Weights of a small GPT-style language model, trained from scratch on English Wikipedia: 11 layers.
Each number is 128 + 32 x the weight over its row's rms, rounded and kept within 0 to 255. Layers, rows and columns count from 0. The size above them is the row's rms in percent of the matrix's.

# layer 5 MLP up, 512x160, rms 0.0793, rows 173-257, columns 80-159
size [100  82  93  86 102  94  97 102  78 111 110 104 100  96  90  92  95 104  92  96 107  98  99 103 108 111  96  85 104  98 101 115 107  97 107 102  94  91 103 102 116 104 102 103  98 100 105 110 107  94 100 101  93  84 114 106  82  98 105 109 110  90 106 103  96  82 105 103 100  83 100 126 117 100  88 101 102  98 109  88 115 126  79 108 102]
[[130 148 153 148 120 193 124 144 113 143 118 116  90 140 170 120 135 109 113 127 168 125 100 156 132 126 170  94 100 138 120 159 123 151 141 103 181 110 126 133 136 155 137 162 162 133 106 197 155 130  77  67 139 105 200 121  93 130 218 185 111 136 121 176 139 105  97 120 138 120 114 142 155 125 156 175  95 131 148  84]
 [119 114 111 147  82 109 173 179  75 161 141 157 114 134 133 149 107 156 117  49 107 144 141 134 150 104 143 119 118 173 130 149 109 153 167 112 110  62  76 157 138  81 179 164 102  86 168 186 172 145  99 142 100 111 109  81  94  92 115 105 154 137 140 127 142 139  97 145  98 163 118 159 173  96 102 100 123 144 102 133]
 [ 96 124 128 128 167 107 210 104 119 104 117  81  76 125 140 110  91 120 127 111 169 142 176 196 130  80 188 126  99 142 160 139 141 150 129 113 146 128 109  81 124 170 166 202 128 178 202 160 161 108 100 176 132  73 140  93 106 172 177 109 125 135 146 124 118 122  77 104 142 135 160 123  97  83 167  93 164 186 151 145]
 [ 92 149 140 140  67 119 130  73  93 115 131 201 143 155  92 130 112 152 134 124 151 116 216 130 135  99 201 156 103 136 134 173 177 116 112 140 167 125 176 139 158 115  56  94  91 151 139 107  93  42 119 146 131 142  97 133 147 143 181 115 122 184 124 196 122 109 121 133 161 105  82 117 139 144 116 177 150 141 172 170]
 [159 182 116 131 112 118 116 178 104 144 148 145 147 106  93 137 115 111 136 127 103 140 160  76 128 119 140  93  63 124  85 159 163 116 136 154 165 112 145 120 143  97 125 114 154 140 205 167  64 167 126 112 127 101 114 112 171 121 129 120 105 125 156 172 123  92 178 118 141 101 140 103 101 149 171  69 159 121 155  92]
 [156  90 144 119 136 149  78  87  98 122 217 182  70 136 135 121 120  97 122 102 120 104 152 131 121 132  92 159  88 101 108 161 178 155 112 113 115 134  79 144 172 111 163 142 117 117 187  90 162 158  94  26  95 128 117  92 105 166 159  88  84 124 121 112 126 109 101 136  81 145 141 170 172 115 113  92 216 137 142 166]
 [160 108 149 104 127 149 150  80 128 117 161 187 107 174 142 105  58 113 114 121 124 160 134 128 142  71 116  93  75 126 147 130 117 127 131 148 127  96 149 146 124 126  86  97 144 110  92 133 118 153 136  59  35 103 110  94 132 134 118 131 138 162 114 123  97 178 121  36 142 151 157 135  83  78 144 143 158 131 111 130]
 [127 131 197 124 134  69  74 118 125 178 131 180  36 121  80 114 115 152 103 141 143 154 110 166 123 108 114 136  96 110 111 119 130 146 162 117 139 173 163  83 120  97 115 145 110  69  97 111 143  77 146 144  77 146 125  75  92  95 122 117 156 183 108 138 112  92 120 168 179  96 122 122 185 129 145 136 105 117 147 129]
 [159 106 113 189 146 139  58 154 108 158 185 138  89  99 101 170 133  88 140 123 120 140 208  94 126  88 112  98  74 145  64 111 172  52 119 159 164 143  54 118 135 121 179 105 115 170 139  81 153 141 130 111  89 112 126 122 108  96 141 113 134  89 169 122 112 112 147 113 186 159 127 168 127 105 179  65 130 152 161 140]
 [176 114 166 118 130  85 143 158 138 114 136 141 110 186 122 177  93  99  76  85 105 102 140 137 190 156 119 138  85 149 155 171  94 176 144  73 176 102 122  31 117 141 122 174 124 101  81 170  84 104 124 110 135  96 197 135 130  98  85  82  87 152 120 143 125 121 103 142 157 124  95 112 146 115 139 138 141  93 134 156]
 [140 131 179 151  87 150 118 112 108  91 128 127 138 145  81 132  86  81 107 109 152 156 133 167 156  76 156  64 179 131 134 152  87 127 167  99 105 136 167  82  89 149  92 127 142 197 114  98  55  65 133  70 121  93 136 122 118 101 134 164 163 149 109 109 116  71  74  99 144  52 129 137 172 126 163 168 142 160 125 118]
 [114 157 196 152 151  90  74 121 121 139 127 136 178 108  99 117 100 106  84  97  75 181 127 135 141 150  59  65 153 200  96 144 117 138 149 112 150 118  56  80  99 115 121 153 157 150 226 150 128  88 154 122  89 114 178  85  97  81 134  85 156 140  77 137 149 134  89 155 128  86 137 157 123  74 139 183 130 103 103 177]
 [150 107 128 161 112 132 118 169 117 173 138 126  47 133  63 194 107 139 118  76  92 168 137 121 118 105 147  89  76  91 157 160 120  63 119 112 119 187 127 131 151 172  95 141 107  85 116 118 116 148 108 148  78 137 112  99 114 129 145  57 148 150 113 184 126 154 153 129  76 165 158  98  69  96  90  93 102 144  96 124]
 [117 154 149 162  90 117 131 212 128  84 154 176 115 138  51 143 134 150 145 112 146 117 144  81 169 165 110  61 139 149  73  96 104 172 172 115 142 120 147 104 104  78 163 172 137  89 123 148  99 106 111  93 101 106 157  78 110 151 112 122 159 160 143  98  86 145 136  95 116  94 196  79 149 101  90 147 150 128 145  96]
 [133 173 148 154 148 170 164 142 129 134 106 129 110 179 168 126  97 125 149 103  91 165 168 138 128  89 173 100 134 103 153 132 136  86 100  99 159 126  82 144 175  96 162  73 122 154 164 128 122  70 150 153 156 132 133 180 153  46 136 117 145 132 156 138 127  94 136  73 136 172  95 122  94 161  78 119 160 144 107 186]
 [192 153 150 127 140 209 125 154 120 163 190 133 132 174  95 146  90 141 129 155 134 127 148 117 126 146 164 116  67 115 112 114  98 101  98  60 141 168 127 122 193 133 103 102 107 111 148 146  96 108 161 130 101  85 130 106 155  95 160 151 108 128  99 135 117 112 110  94 191 135 184 102  82 115 124 184 109 187 108 108]
 [141 114 102 154  87 148 139 133  34  91 188  39 119 114 132 191 116 116 129  93  57 149 140 120 118  88 178  78 160 121 148 168 134 149 131 170 125 171 179  99 128 174 123 173 127 126 108 115 122 119 110  90 174 179 148  81 100 170 125 162  93 132 101 171 110 111 178 113 138 102 107 172 117 142 171 131 136 130 177 108]
 [160 125  83 125 114 101  74 177 141 149 184 170 172 125 107  89 133  98 113 136 116 155 178 147 153 118 187  71  85 106 159 118 157 142 191 140 120 101 134 158 194  86  96 157  63 175  93 122 119 128  97 116 146  95 123  26 131 105 135  90  96 124 114 137 116 133 109  91 106  79 121  99 183  73 165 152 119 156 186 204]
 [108  96  75 144 118  82 138  39  83 136 151 145 161 129  80  61 126  89  89 141  98 117 153 122 146  54 146 147 178 135 117 133 203 135 148 142  84  89 115  98 149 118 140 144  76 117 134 109 128 135 123 103  49 134 165  73 102 137 145  60 127 150 138 171 132  86 128  56 104 151 113 169 168  69 113  57 152 148 115 187]
 [126 126 161 144 153 126 179 134 109 116 119 142 116 173  94  92 123 115  96 145 118 103 121 160 163 119  91 153 154  84 126 120  95 123 128 122 136 186 111 100 122 132  69 119 151 118  63 105  90 113 140 128 122 115 117 163 169  91 111  87 122 146  92 111 121  81 109  83 201  67 137 154  77 164 140 120 119 154 129 101]
 [112 131 173 163 137 127  86  60  96 129 167  93 116 145 139  76 117  65 111 106 125 136 172  67 227 144  84 105 133 186  74 185 116 149 146 133 137  95  25  87 187 104 144 146 109 176 135 136 103 141 117 142  90 100 160 147  74 126 131 144 136 117 135 129 185 134  93  79 164 123 142 203 135  86 138 147  90 112  79 157]
 [113 181 102 134 122  90 120 101 131 146 120 116 158 114  81 105  98  55 112 137 151 150 152 179 111 118 146  88 195 138 168 146 194  98 140 102  74  93 170 105 161 125  61 118 119 156 149 131  51 116 109 143 115 152 138 127 148 112 157 105 110 119 123 131 109 114  79  73 163 110 173 110 169 140 156 151 152 151  83 143]
 [124 137  87 184  76 151 183  82 110 110  95 206 130 176  68 138  69 114 111  91 113 140 188  78 109 103 147 143 115  86  95 150 145 107 154 157  92 133 145 136 150 140 138 130 127  92 145 168 125 135 149 107 111  52 146 111 138 127 162 131 136 133 148 185 162  50 127 121 193 113 135  95 101 110 122  92  96 184  98 152]
 [184 148 161 126 163  86 116 110 136 129 192 119 165 182 131 167 100 126 144 124 136 122 152  86 166  91  75 151 140 145  89 149 177 198 153 148 165 119  93 143 118 173 175  80 137 119 170 136 118 162 146 116 150  81 113 102 154 140 109 113 161 105 116 174 136 124 149 135  67 154 185 133 152  52 124  90 146 136  96 149]
 [110 184 118 198 113 206 137 111  81 133 171 114 123 177  69 133 119  97 102 131 130  95 101 166 124  85 119  65 118 102 126 138 155 159  97 149 134 117  71  63 188 138 110  84 124 109 127  83  72 118 125 115 144  85 179  40 155 106 125 121 134 187 120 173 137 143  65  81 132 102 142 177  80 109 135  78 198 158 120 132]
 [ 93 106 136 127 177 141 133  74  96  96 188 116 138 105 106  73 104 115  94 127 122 106 105 126 109 142 147 116  83 107  95 120 131 124 132 142 135 129 201 154  99 106  92 177 128 158 143 204 170 111 111  92 134  90 117 130 146 110 170 155 131 123 116 108 160 149  83 145 196  88 152 187  70  99 132  80 161 137 157  87]
 [110 182 131 150 148  61 143  99 170 157 174 148 132 120  73  94 112  39 131 117  80 135 116  67 174 134  96 150 121 126 118 105 117 124 181 142  90  79 107 141 137 152 137 138 167 148 128 142 179 136  68 120  86 169 160 121  77  95 135 170 114  95 137 165 142  69 146 147 101 152 134 168 150  98 119  89 154 175  71 193]
 [128 207  88 149 118 126  73 112 121  67 160 143 124 178 122 138 137 110 126 104 110 141 178  80 131 145 141 155  70 103  52 139 181 147 152 144 122 140 129 150  90  93 154 130  92 171 145  89 139 161  71 144 143 157  84  70 102 123 151  95 128 104 121 158 116 116 112  57 115 182 192 129 171  87 123  77 149 131  92 157]
 [138 143  76 146 135  74 177 114 134 150  90  88  84 103 169 145 120 135 115  33  13 152 136  68 120 143 151 115 126 105  85 162 153 178 144 188 103 170 118  84 153 162 123 147 124 131 116  93 154  96 127 123  88 132 161 120 123 130 143 187 155 142 135 184 158  78 137 149 184 107 129 172 150 128 170  78 128 113 153 101]
 [144  97 146  86 122 158 108 190 173 143 157 109 120  95 121 115 116  77 168  90 129  64 101 114 168  75 148 151  64 114 134 178 103 134 190  42 102  65 102 141 168 104 133 152 174 119 167 102 143 136  76 102 132  76 147  88  84 118 115 115 124 161 129  98 134  74  91 142 128 141 127 166 162 167 177 121 118 190  97 124]
 [130 173 117 180 116 118 127 111  89 119 149 116 121 116  86 117 112 101 105  63 134 133 121 109 171 130 128 101 104 158 143 183  90 169 149 179 192 144 157 100 117  99 112 171 129 182 154 172 148  63 100 132 136  75 166 131 101 130 175 111  92 119  83 128 139  97 133 127 136 142 139 202 138  85 180 115  96 115  88 158]
 [176 151 124 132 138  69  38  77 120 148 145 192 143  87  68 121 123 128 113 130 140 136 171 113 155 134 163 112 134 133 128 139 186  95 205  97 141 122 130 167 121 116  44  95  58 153  85 144  87 105  90 139 117 148 135  81 102  46 104 125 151 141 136 140 118  70 120  99 112 161 171 119  81  96 161 175 139 110 136 145]
 [ 69 177 142 126 116 135 123 158  86 115 175 172 153 154 113 110 133 154  94 114 123 194 125 134 129 111 119  97 157 114 149 159 125 131 138  73 145 118 152 102 113  75  98 167 138 197 151 103 107 121  86 125  97 196 162  67 103  84 146 134 127 103 162  95 117  72 120 121 119  73 177 122 127 105 158 143 197 125  80 232]
 [155 194  97 166 107 127 148  62 122 153 188 175 124 146  75  97 127 148 127 128  90 138 135  91 151  76 157 147 108 141  68 107 217 179 160 152 122 178  83 146 200 143 139 117 129 105 129 122 171 101 110  92 117 101 117 118 113  95 179 129 139 112 117 197 130 101 145 103 185  84 134 110 171 111 102  47 161 172 123 124]
 [183 123 171 198 138 159 176 106 126 176 134 188 138 203 136 121 116 128 141  89 132  85 111 202 134  71 158 125 143 126 156 160 123 169 147 107 151 117 130 173 129 147 128 139 129 155 154 196  95 152 131 128 148  89 163 123 168 111 134 156 190 140 109 117 121  99 119 124 108 127 104 149 124 114 110 111 105 153  48 144]
 [ 89 123 154 167 152 150 119 122 121 192 143 131  59 140 153 139  99 117  52  81 126 149 188  67 154 193 153  98 136  93 136 140  68 132 151 145 108 134 124 123 127 137  87 141 123  60 138 152 152  85 109  92 140  76 202 136 121 140 176 123 128  99 155 127 150 130 109 147 132 120 171  94  62  86 149 130 139 116  95  89]
 [141 177 113  98 110  65 111 140 135 133 171 140 136 235 136 173  99  81 131 103 147 135 172 126 146  58 122 137 140 126 124 112 151 152 128 182 109 151  73 151 153 117 108  99  93 179 214  86 124 155 165 147 115 116  93 120 129 104 123 127 108 101 136 131 110 146 133  81 184 122 128 131 159  58 154 127 174 170  78 163]
 [114 146 123 151  70 187  58 135 100 178  98 132 135 112  97 120 104 120 129 115 100  99 139 153 130 137  87 117 176 189  85 130 183 137 159 128 159 114  95  65 116  89 154  93 111 173  92  90 129 150  93 127  50 145  75 106 205 155 132 194 108 161 116 113 133 151 128 156  91  72 108 237 168  59 158 167 131 184 176 137]
 [ 85 129 124 131 122  86  99  98  68 129 110 204  74 138 118 124 127 143  84 124 111 165 137 107 126  78 111  63 126 137 101 123 194 194 124 175 123 201 155  86 137 123 147 196  76 114 124 133 152 130 128 136 105 119 172 108 128 170 193 114 158  94 145 137 131 134  97 138 130 101 129 150 160  72 127 109 131 105 155 176]
 [119 147  65 130 127  73 132  86 110 117 126 109 100 185 110 139 109 138 155 113 122 157 145  77 152 103 160 113 106 113 134 139 178 111 120 196 116 167 117 105 145  89 163 126 110  75  60  95 121 182 109 125  70 135 115  94  92 152 160 131 105  82 117 130 112 156 180  98 114 140  86 132 140  76  81 122 162 155 138 149]
 [124 117 127 164  99 112 109 173 158 187 128  96 163 149  69 108 144  71  85  85 117 153 135 131 172 133 139 109 151 191 123 165  70 128 150  55 148 102 123 102 152  99 120 140 119 148 146 141 107 146  49 129  91 131 108  86  91 111 130  87  99 141 116 144 113 131 167 106 131  85 122 179 126  75 170 168 143 104 180 157]
 [131  83 192 116 134  73 100 114  78 136 109 115 125 165 134 120  91 123 104 140 134  96 153 118 109 167 125 132 102  79 153 174 205 166 134 146 117 105 231  81 143  99  98 114 183 122 142 161  81 145 103 149  53 108 110  96 118 133 113 104 121 163 151 170 137 140 200 156  64 149 177 122  73  92 176 103 144 100 121 145]
 [103 135 109 105 108 142 207 153  99 109 168 139 139 152 160 150  74 103  99  79  99 115 113  74 133 110  93  91 101 156 140 161 153 109 156  91  57 145 123 143 158 141  18 105 170  74 163 122 131  93  80 117 146 111 154  89 140 147 116 173 120  97 141  91 153 113 112 122 146 108 207  95 140  99 180 175 120 112  70 137]
 [123 130  96 176 141 124 162  87 120 183 118 157 130  95  89 106 110 122  47 115 122 160 192 101 122 117  84 145 119 103 107 189 119 170 115 135 118 123 121  92 130 180 106  90 145 121 144 190 120  99 110  55 111 163 113 157 158 178 116 133 111 159 143 125 122  78 109 112 176 160 155 106  39  70 129  55 150 180 181 110]
 [166  94 137 138 117 112 144 121 150 100  93 127 167 106  76 144 126  77 100 148 145 142  84 170 137 128 100 114  87  86 175 119 131 147 144  95 125  86 117 125 133 187  87 148 175 157 144 159 159 145  95  55  99  93 168 120  98  96 130 130  80 130 119 203 149  80 166 111 109  75 121 111 106 129 147  67 105 123 148 139]
 [ 95  96 161 106 151 140 106 154 141 217 146 146 106 123 152 160  98 143 101 110 112 146 131 106 146  81 127  96 140 115 124 117 160 189 120  75 112 126  97  87 103 147 118 137 119  80  88 101 120  98 121  78  76 155  91  70  85 120 153  89 142 207 142 151 150 110 133 130  89 127 118 114 144  49 109 157  87 130 179 174]
 [177  95 173 129 120  97 110  58 130 181 159 207 169 114 115 161  92 106  91 101 102 119 127  79 180 109  93 130  98  96 183 116 121 131 143 113 187  97 105 141 143  71 115 175 166 109 131 134 121 149 100 120 119 132 158  95  84  96 113  97  93 179 120 189 146 136 138 123 107  91 109 128 132 118 114 115 116 115 130  87]
 [127 177  83 128  85 130 147  99 161  96 162 123 108 165  82  83 142 139 129  76  63 121 125 157  96 144 105 161 194 101 151 164 105 145 171 172 122  92  95 108 128  63 114  97 160 174 136 146 125  90 117 122 135 123 135 102 168  48 162 124 122 128 124 114 154 130 113 117 185 132 148 134 111 113 113  82 123 195  99 116]
 [118 142  97 145 145 159  70 129 114 141 142 127 103 173  52 113 123  87 151 124  68 104 123 144 119 162  70  94 125 118 126 111 141  89 136 165  93 140 118 140 128  55 114 119 120 168  86  91  78 155 136 115 129  95  98  94 175 139 144  81 117  60 123 142 150 188  94  97  91  85 157 199 117  65 126 101 146 154 147 133]
 [157 155 223 161  98 146 155 111 158 153 120 189 135 154  66 160 116 111 139 104 116 149 172 121 114  32  99  99 173  77 133 120 137 144 142  91 125  87  84 136 114 129 115  84 119 124 130  94 143  90  86 140  85 156  59 113 109 126 145 119  95 126 105 197 130 162 165 141 114 118 111 111 141 132 134  98 160 188 134 163]
 [187 139 140 138 130 161  97 107 111 168 142 101  81 123 116  61 131  93  74 142 151  88 105 144 253 179 131 162 131 101  93 139 110 112 130  99 125 180 124  92 143  89  59 122 141 163 110 127 100 158 118 107 118 145 115 131 133  79 164  94 187 135 111 151 114 139 144 160 107  52 160 155 156 122 142  97 155 160 110 147]
 [206 126 123 118  93 109 192  90 134  81 136 152 108 144  61  67 122 127 123 141  87  92 152  96 142 152 131  61  53 125 144 131 177 130 141 181 144 153  82 108 185 128  98 138 205 122 162 187 154  28 132  68 100 129 175 137  96 150 168 152 106 132 120 170 118 109 102 123 192 136 104 135 143  99 135 114 165 132 111 106]
 [116 123 146 156 147 174  66 155 101 144 105 133 102 171 162  78 106 109  57 135  57 198 131 113 118 120 138 150  71 103 120 149 132  87 120 108 146  86  80 111 200 156 133 131 177 119  70 134  84 120 102  67 112 174 154 127  86 121 178 107 122 217 158 187 128 129 157 115 118 119  70 156 179 117 136 119  60 114 140 159]
 [210 192 157 134 126 144 114 156  86 173 166 151  56 109 164 172 120 124 149 134 114 159 142 156 167 116 174 147  70 131 133 166 179 123 127 130 196 147 183 139 153 119  89 132 127 155 137 123 143 106  92 137 134 143 163 129 145  65 120 157 164 121 125 182 143 111 152 125 138 162 121 188 189 134 105  86  87 127 169 183]
 [123 152 105 127  51 172  35 112 137 173 139 132  74 143 131  76 109 152 115 137 161 133 111 132 146 126 129 159  95 171 140 167 133 145 162 104 118 162 155 135 184 175 160 150 118  89 136 142 110  78  94  97  32 137 169  97 147 129 180  95 224 155 133 133 121  91 133 128 102 104 128  94 151 111  94 134 151 117 143 153]
 [ 74 134 159 147  95 177 144 118 117 185 136 163  35 101  79  85 100 154 112  79  99 153 151 193 109 132  91  72  42  92 146 130  91 121 144 103 154 137 151 121 122  96 121 169 129 147 103 154 105  75 101 137  98  95 172  86 162 130 110 122  96 128 124 133 132 111  89 129 137 114 134 137 106  79 181 132 134 121 131  72]
 [138  98 175 164 129 136 134 101 165  98 123 124 124  79  88  98  51 132 132 111 133 166  95  81 133 119  93  93 129 132  95 128  69  84 123 118  88 181 103  94 124 144 143 107  96  90 136 116 150 135 132 158 134 115 145 145 130  75  88 129 161 132 132 112 159 122 145 116 104 189 202  97 107 145 141 167 170 164  52 132]
 [148 141 135 152 138  74 126 149 108 152 104 122 102 145 124  69 120  82  66 124  44 182 124 122  85 117 127 152  85 178  93 141 186 144 156 150  69 173 151 144 146 184 136 119  78  63 142 142 141  72 122 151 121 148 114  94 203 137 129 202 103 123 118 175 126 151 130 131 137 108 163 136 135 135 181 139 146 109 160 130]
 [127 151 146 166 115 145 167 128 126 129 135 152  85  84  95 130  60 112  67 103  82 146 146 121 181 104 105 130 140  85 122 165 103 145 145 132 150 140 192  78 192 164  92 107 136 142 137 139 134  44 125 152 146  94 121 109 119 115 123 175 140 161 117 144 119  79 125 112 181 106 126 120  70 121 178 105 139 142 152 133]
 [ 94 179 136 128  72 104 135 142 135  77 169 136  28 159 149 157 148  99 133 139  98 135 123 156 146 116 138 113 133 117 137 140 149 192 190 182 155 136 123 123 127 119 106 152 107 170 122 112 115 121  71 124 108 106 161  73 135 122 193 133 176 114 133 118 127 157 120  96 115 132  97 136 206 103 144 158 140 136 152 160]
 [145 122 183 147 124 184  62 176 112 113  93  92  96 122  94  76 138 140 101 113 145 116 132 133 194 118 147 124  68 142 129 172 132 155 126  81 189 111 110 125 144 193 131 179 162  90 141 145 155 116 106  74 160 110 204  96 113 126 120 101 196 162  99 110  99  96 190 120 122 133 173 119 124 115 155 143 129 114 145 146]
 [161 152 140 194  87 139 103 186 113 149 119  59  84 113 144 164 110  98 129 125 130 131  82 166 164  69 158  64  70 177 112 154 197  82 167  86 128 123 170  94  90 121 136 152 138 156 209 107  92 137  99  73 156 150 173  74 120 117 142 126 140 109 102 137 126 103 121 181  94 149 128 172 192 172 125 152 135 105 104 178]
 [103 103 127 157 130 100  69 105 110 145 117 150 158 174 183 184 143 146 108  83 128 117 131  75 193  96 126 150 180 125 162 143 155 130 138 127 111 125  69 123 196 140  83 138 146  92  85 150 146 104 121 129 135  82 115 139 148 155 117 135 157  73 110 151 109 112 119 158 174  96  97  94  92  81 168 153  86 128 115 136]
 [134 164  83 181  93 115 132 130 147  89 148 121  98  71  86 139 137 149 122 129  74 127 185 105 145 138 182  98  56 147  56 140 160 144 152 144 108 129  99  93 131  91 142 148 134 134 161 105 136 143 125  96 149 136 213  97 135 121 150  89 116 156 112 136 134  67 139 132 176 123 119 157 153  92 119 115 194 136 142 102]
 [160 172 140 187 109 167  67 150  84 148 107 114 154 207  59 129 135 104 121  92  97 155 191 132 186 120 152 127 119 161 107 132 117 108 106 147 131 144  80 115 138 116 137 141 147 146 106 134  56 181  89 120  60 107 122 143 129 154 122  78 104 126 103 111 132 140  90 139  36 139 175 105  98 131 150 128  76 123 166 155]
 [101 105 123 136  68 168  90 110 143 154  87 122 146 112  86  83  62  76 125 126  78 119 169 118 145  80 170  86 106  71  67 131 130 142 155  88 143  89 119 146 166 115 111 122 160  88  72 120 163 137  92 107 125  83  77 120 116  89 130 133 152 162 124 165 126 150 138 159  84 112 178 148 119 160 186 137  79 117 151  91]
 [130 134 103 158 125 147  97 106 134 116 167  96  99 116 176 123 101 166 106 115  86 135 142 158 127 119 133 100 139  53 162 147 130 109 100 126 121 154 154 128 180 182 130 126 185 176 177 139 119 117 147  75 126 135 171 126 179 127 158 138 130 134 145 176 163 117 133  92  92 151 189 213 127 142 113 167 156 192 103 199]
 [149 170 141 163 101 116 139 145  98 105 157 123 124 107  60  90 138  88  74 117  88 135 147 109 162 157 127 122 101 183  65 142 139 123 167 126 134 171 151 124  78 104  68 128 129 101 113 205 126 101 108 168 135 121  91  91 157 161 131  78 191 154 142 163  95 122 114 153 106 135 148 137  47 136 110 131  60 121 132 146]
 [108 173 168 177 122  54 134 129 124 150 172 207 109 145  99  95 114 159 120  80  95 105 106  93 106  80 196  85  98 133 118 137 116  91 190 145  97 113 136 144 164 162  98 118  97  79  81 134  85 107 122 106 142 122 153  74 129 125 204 103 161 157 142 142 140 114  93 147 172 151 122  90 113 100  91 148 136 142  91  51]
 [110 119 110 141  94  97 134  49 138 132  91 152 145 109 122 108  80 114 152  84 106 146 129 151 115  62 142 123 159  98 136 139 127 127 155  91  85 146 148 135 169  79 127 152 141 109  39 121 116 137  67 116 117 134  89 125 119 139 135 134 175 159 133 146  99  97  93 142  65 112 171  97 102 107 113 158 178 110 112  88]
 [115 132 160 125 116  75 144 118 134 155 197 164 129  76 139 139  86 114  94 108  57 137 166  25 105 134 131 153 121 130  65 136 156 127 118 167 142 154  91 136 168 161 181 151 127  75 176 184 200 156 104  85 147 131 127  79  83 145 146 125 143 144  93 137 113 122 104 154 119 150 190 100 131 115 128  66 160 145 180 198]
 [128 148 159 171  81 146 133 135 111 157 151 180 112 155 142 104 110  82 101 111 130 139 145 158 182 123 166 154 142 119 148  93 120 139 139  90 106 114 118  87 166  97  62 117 109 146 111 158 148 146  59 113 121  98 110 104 132  21 145 121 103 123 132 165 149 107 123  90 159  72  97 118 130  79 162 117 131 148 123 116]
 [150 172 167 172 126 171 125 149 137 187  89 125 172 109 155  97 141  78  93  85  91 138 135 135 153 117 152  46 131  76 154 125  72 206 137 109 162  93 153 112 140 147  95 135 165 111 108 123 182 133 129 107 133  47 134 146 161 117 143 136 115 114 145 129 110 132  94 134 146  50 180 157 109 125 203 160 155 121 147 100]
 [132 133 187 130 105 138 162 144  77 119 136 125  90 168 159  91  99 120 125 121  91  72 113 137 155  83  84 128 125  68 176 149 196 128 141  56 109 139 165  72 165 103  77 133 168 188 152 148  83 103 136 119 125 139  89 131  84 158 124 147 122 159 127  90 178 137 183 122  91  86  87 147 127 104  90 108 139 154 120 188]
 [216 110 153 152 118  82 184 131 135 170 181 143  90 153 162 134  95 152 103 131 138 111 178 163 172  82  89 132 124 152 166  98 112 131 119 126 199 177 119 104 139 109 137 101 126  80 103 164 141 115 141 141 121 149 123 148 122  96  92 153  99 120 121 151 130  85 132 148 104 107 216 151  88 102 116  75 101 122  71 111]
 [130 146 105 121  95 122 196  99  98 113 160 180  85 175  92  97 119 107 143  92 114 154 169  93 121 115 123 167  89 179 110 165 229 174 140 172 151 121  58 128 153 125 176 140  84 150 142 177 145 150  82 159 104 130 125 105 124 152 155 198  78 107 133 137 118 133  83 151 180 136 156 116 129 112 157 120 165 153 171 152]
 [158 112  88 204  38 187 128 125 140 103 185 191 140 125  77 111  88 150 117 134 121  91 159 181 133 137 145  85  95  81 184 103 124 149 172  48 189 103 141 136 122 157 130 152 117 129 121 149 101  90 103 126 165  88 160 119 146 131 116 191  83 219 136 150 141 141 160 150 133  76 126 156  81 127 141 128 119 116  90  86]
 [236 147 138 160  93 157 159 161 152  89 129 179 123 152  78 131 116  74 118 130  89 128 186 126 144 159 133 165 144  79 136 136 184  53 125 134 103 134 187 101 150  72 120  91 150 134 129  75 110 106 139  80 112  88 219 145 164 111 125 135 122 100 128 208 137 152 106  64 140  82 100 122 188 164 149  47 155 180 133 172]
 [112 153 136 172 154  83  99 132  78 185 130 171 113 108  89 116  39 119 135 104 133 138 199 121 112 143  99  81 144 103 173 189 107 123 153 148 163 132 144  80  74 131  56 118  91  89 183 133 128  78 122 154 123 134 157 145 122  81 105 148 139 158 151 155 159 117 164 108 121 134 134 105  90  37 125 146 170 153  68  79]
 [204 137 114 137 142  84 135  96 135 169 166 142 147 183 124 139  55 112 113 120 128 146  98 134 192 153 123 166 155 138 128 116 137 167 118 130 106 140 161 138  97 101  79 117 172 117 132 128 132 159  96 106  84 161 126 158  80  56 135 125 117 131 139 175 132 123 169 148 114 124 165 171 125  99 123 126 145 155 102 151]
 [100  92 126 121 115 170 158  63 114 129 142 159  90 151 167 146  99 120 123  87 147 118 110 152 156 105 182 128  74  63 152 139 187 189 160 127 137 120 130 178 103 133 164 155 170  97 131  89 131 147  58  94 108  92  61  79 150 146 160 102 129 152 157 137 122 142  90 120 106 150 138 199 176  94 173 151 154 131 139 127]
 [129 122  81 168 104  84 202  64 139 115 135 164 132  80 106 104  77 105  86 113  81 181 109 120  93 112 143  70 108 113 112 162 173 148 154 188  83 194  99 120  89 107  90  80 123 120 122 198 149 124 115  91 150 114 129 115 143 118 143 157 132  69 131 177 133  75 140 148 146 174 118 115 190 127 154  85 186 137  72 124]
 [116 128 106 166 120 125 105 120 105 195 100 131 100 133 147 128  83 104 129  85 131 127 163 131 159 118 231 136 112 137 160 217 183 161 153 116 138 137 120 168 137 133 147 143  73 127 127 154 150 156 137 138 122  73 107 111  82  74 147  77 154 115 144 167 153 129 120  71 122 165  75 210 104 126 109  91 105 134 115 155]
 [ 97 152  90 205 134 138 187  93  85 156 114 203 107 127 128  96 127  94  89 127 102 155 135 132 132 184 118 111 179 154 164 149 117  90 110 122 139 109 137  85 119 129 106 136 167 127 166 155  99 146 130  88 103 140 123 160 142  72 138 196 119  70 109 118 143  86 119  48 145 107 134 135 121  96 166 176 167 171 138 187]
 [112  91 106 162 115 137 150  98  85 113 155 178 174 140 155  83  77  72 132 107  93 179 136 154 120 109 153 120 141 108 174 120 162 144 109 121 106 145 108 123 139  68  82 102 113 132 106  88 140 166 130  93 100 118 122  96 138 126 105 191  85 113 111 149 135 150 133  96 161  78 149 137 150  84 130 125 168 144 172 206]]